From a checkpoint of a small transformer trained on Wikipedia: 4 heads of 64 (1 for keys and values), no biases in attention or MLP.
Each number is 500 + 25 x the weight over its row's rms, rounded and kept within 0 to 999. Layers, rows and columns count from 0. Numbers have three digits each. The size before them is the row's rms in percent of the matrix's.

# down: layer 8 MLP down (transposed), 1024x256, rms 0.156, rows 974-993, columns 128-191
# up: layer 8 MLP up, 1024x256, rms 0.15, rows 975-994, columns 128-191
down974 109:468535519508517484506515506479489487507492523490482504475500507549483468511525508494503519528505512525478467504427515460503506513497533533545455511540491485491466470481492515509474521510513477
up975 096:466456469492501519462498447468499515502495447514474497493567536476475503503472522512522488498481502484506485516486462474480486450510491528505497489478500520491511475467484476525478512521483524
down975 088:491568501512461482520438518540482516515509525528509501489498511488483474507485545482488507497487494506477514527446476530476495500479492467464473501507528482544503472506522486493426474503511482
up976 104:515491512513498489488535492495501496459490531528489548462531490505512506497492474528522498475533487491499479477516527509527466530487499486486501473532524526515493503522530521518480458517535519
down976 103:490513535465499474515495539467474481530495513526458486443530503515514485526467510505523529513518480505536510514515484513516439512481495534515490480493479449477535520524506524460534483450506494
up977 103:500480452524532491479481514481469471556526515490510507499504538489474457523490449500520498511492452498515476488464497455490448503516507506463463473508525479536506486507500476477444548481563518
down977 101:491465479464520487505518497494488477529517580486477516472505537478469493493550471504478465448491466489499477493495498511491481504491518510467477503511508524471508475513509540540505478484481504
up978 101:453541481476508523497473490496517504516492476492476494505464564489457489455497516537470506481499507521550494469526527534463499537495513516487500488526518536482481486455468562497443480474488516
down978 105:475466491463458538528476492501504508533508533471534461468486497484493532458503506511518493486493495512500465520509491498504516542526516492460468503498474486501492502535509493523500484524553506
up979 099:485507460483496483500503480496489497487492496553458518467527538471501495507458503498440478473474501477501491445561505481547509488533535494507481496471457492561540463520509536517480500524506527
down979 100:528534499510498505483526470447513549472508510485511511489523478481548486460464513517514495527446452479507482503532493455500468459516526456468473495489519508487493537496520514462515532518505523
up980 098:484486483489527499495498521502491496496510490516526528484542505494428546495506486519501509511466491481481492504488509503524435511476514465496486491547491470507511477539497489516533470489475477
down980 098:476480538530548485505507504531515524519496491488527500513506526477511519498506477446514496507525478504510514516509486527486510513507474530480486503465500492475515551520499493510485511504500483
up981 100:493575471493542511506498481487520468458529506477471479510498488509463509527495520482527499503479559517497523476478493505457540512493493440470514531504452483528516498470467546518521492447445492
down981 107:477521480471484491467529477503508514500527504497553502460482475529484503519503502501495436478528514498464469480517509514508480494510504515463493496517507494485493497473513435496499484505484503
up982 099:508506502489464505572496475471492504515493537486472504522465494509521502511514518500505442498522522470476495506488479515508491517470516479485505532492520477527495509503498527467532497477491486
down982 105:486502508495448513490515495472468490461551491510494518514518480528530537509468493441536445522491495460479505500512449518510551441463500476497482515477485551506569547482522480521489523527546466
up983 099:468516470470521516485504538513560540483526496512489518542527483465480516512496515499465494525494490469505527541503481490500499447542506464515472484484492494521519504532538494523486498436463498
down983 099:505477525503471524500462487478484502519531504447496501499529527489499464516507478511539470527534513488491480497497464515533512506503473507492510473537496554511577503538476509523548462476453533
up984 101:499463467455467513489506503508541492533488486503529487503514477478534490487486500492525509470523455498505511528470520508524485499500482497517477517510490488427498500529524537453522483566469525
down984 106:513536493535488453475488464511501477512526503493479534549477525526492554513536498450500527532511504523514481523485465463509506498499547489451557418469476495504488491568522489487479488479525553
up985 109:468520475474544515472470528467492525472478452497496538491501459514516505499526533448522482498474466523482520476483497472480425500509487505509515473484479482497521467437501502490512538495512544
down985 090:508473525481483530513554514522490510473523526480531520517518553494501500515494533469529533483479496526490502552512514519504473542492550461459494503484529483527501455506488531506504515489501496
up986 081:488517473535496524515513520470526499471517454535477537512473490501539496524489525492485541476504503489448505526531499527506493570568470567477464502503528499471525500507532489473489504516521480
down986 072:495478500516522460505521501519462502513491489481478479508489509471472507521525516489535500477504533475510502521520499472535535506514518486519478471470516547492434517511472521509518468493522514
up987 078:499516501479505491478522510498511478476530536476486472514443508495496560484481479472489522531519502464523481496470529520527498497470533486477513504488489495544469493502462481553527525505513512
down987 080:509479497540456489445506485486529483512475512487506523462491501508535462485501491498474450508504492514465517475519501469483487531462548505521513468463497559500491509454527530476454507465514507
up988 100:517554507483517548513519486527493493497564468494470503495510525440531496523466502513492531459532511496490499520422536526545497506495486489515452476521491508486490520508519524517480521529489526
down988 106:524491497464499489466488502523536512465492505534495483508467540512521537543499420447482508505523543526504552507523496517518512511490538455513524487500517512481523495486453493492477530475483487
up989 102:471508458500514479520501490491497529456494564456571498501552471499499519492466528511541540498542495502467525480454517495495537515494503489485518522490472483515473527475489533472474501491498556
down989 100:528489460528470530516498488475503470525474504530487519509471487508475461452456529521463505495503439475495467529502445473526467508548482474541542492499536482478494523511495523534513497495522460
up990 093:486501494486485527585505515515511478499496511526530532461510457457484457475499501507513513461511583495520494523451497507498505533499480527512492498524500493496506482471471487475532504537536472
down990 092:541518512520506539490499505464500476528490506482527476489490465560496499524494509509479479464483486491445492486510491545482544496529479536506530483465490537513479513508504494514481519443482461
up991 094:539489528515493551517487478507459469476469467540516477522460536511510522529469483498451527492492470511506543538518470518524479487513488533480438474468481495500485461498517518496530514508518463
down991 094:464485486519483468471531436497507463489487526559517511527502488503526486494509490489493501528495514504497471555475493467507490483477507482555497530466493512488503489460519499480508525512560503
up992 103:532468469512521483481528555470537479486513453491518460551504513495523514483462521483525511470502509447471541530498481486540524510525504530495527492527504498499522520498517505550513476498502481
down992 102:461498432509509509504505424486470526499530530500512533480488484498508509461471533479508525543520495519548510559507459491498488479482550487486485555490485521474474489503486519491533494501470491
up993 100:523553533490481498485472477535511499488513480530467509504518526499474531435522481521496583509500531465528452499510442493525471490508461464494545490530500523454579501552517507545499482536515530
down993 106:515524489519506460509463485533495538537482574485476483502530464502485491436488485511502487509511510506520468578501469498534486477515489500494471530485526508501495486529493520505526487484529455
up994 109:472532463511482540457484503482473508499526459516463483485498514492537476492480475464547512481480511507507496466504512470503506477499491497521470508504522514470519512490541514516491499500541512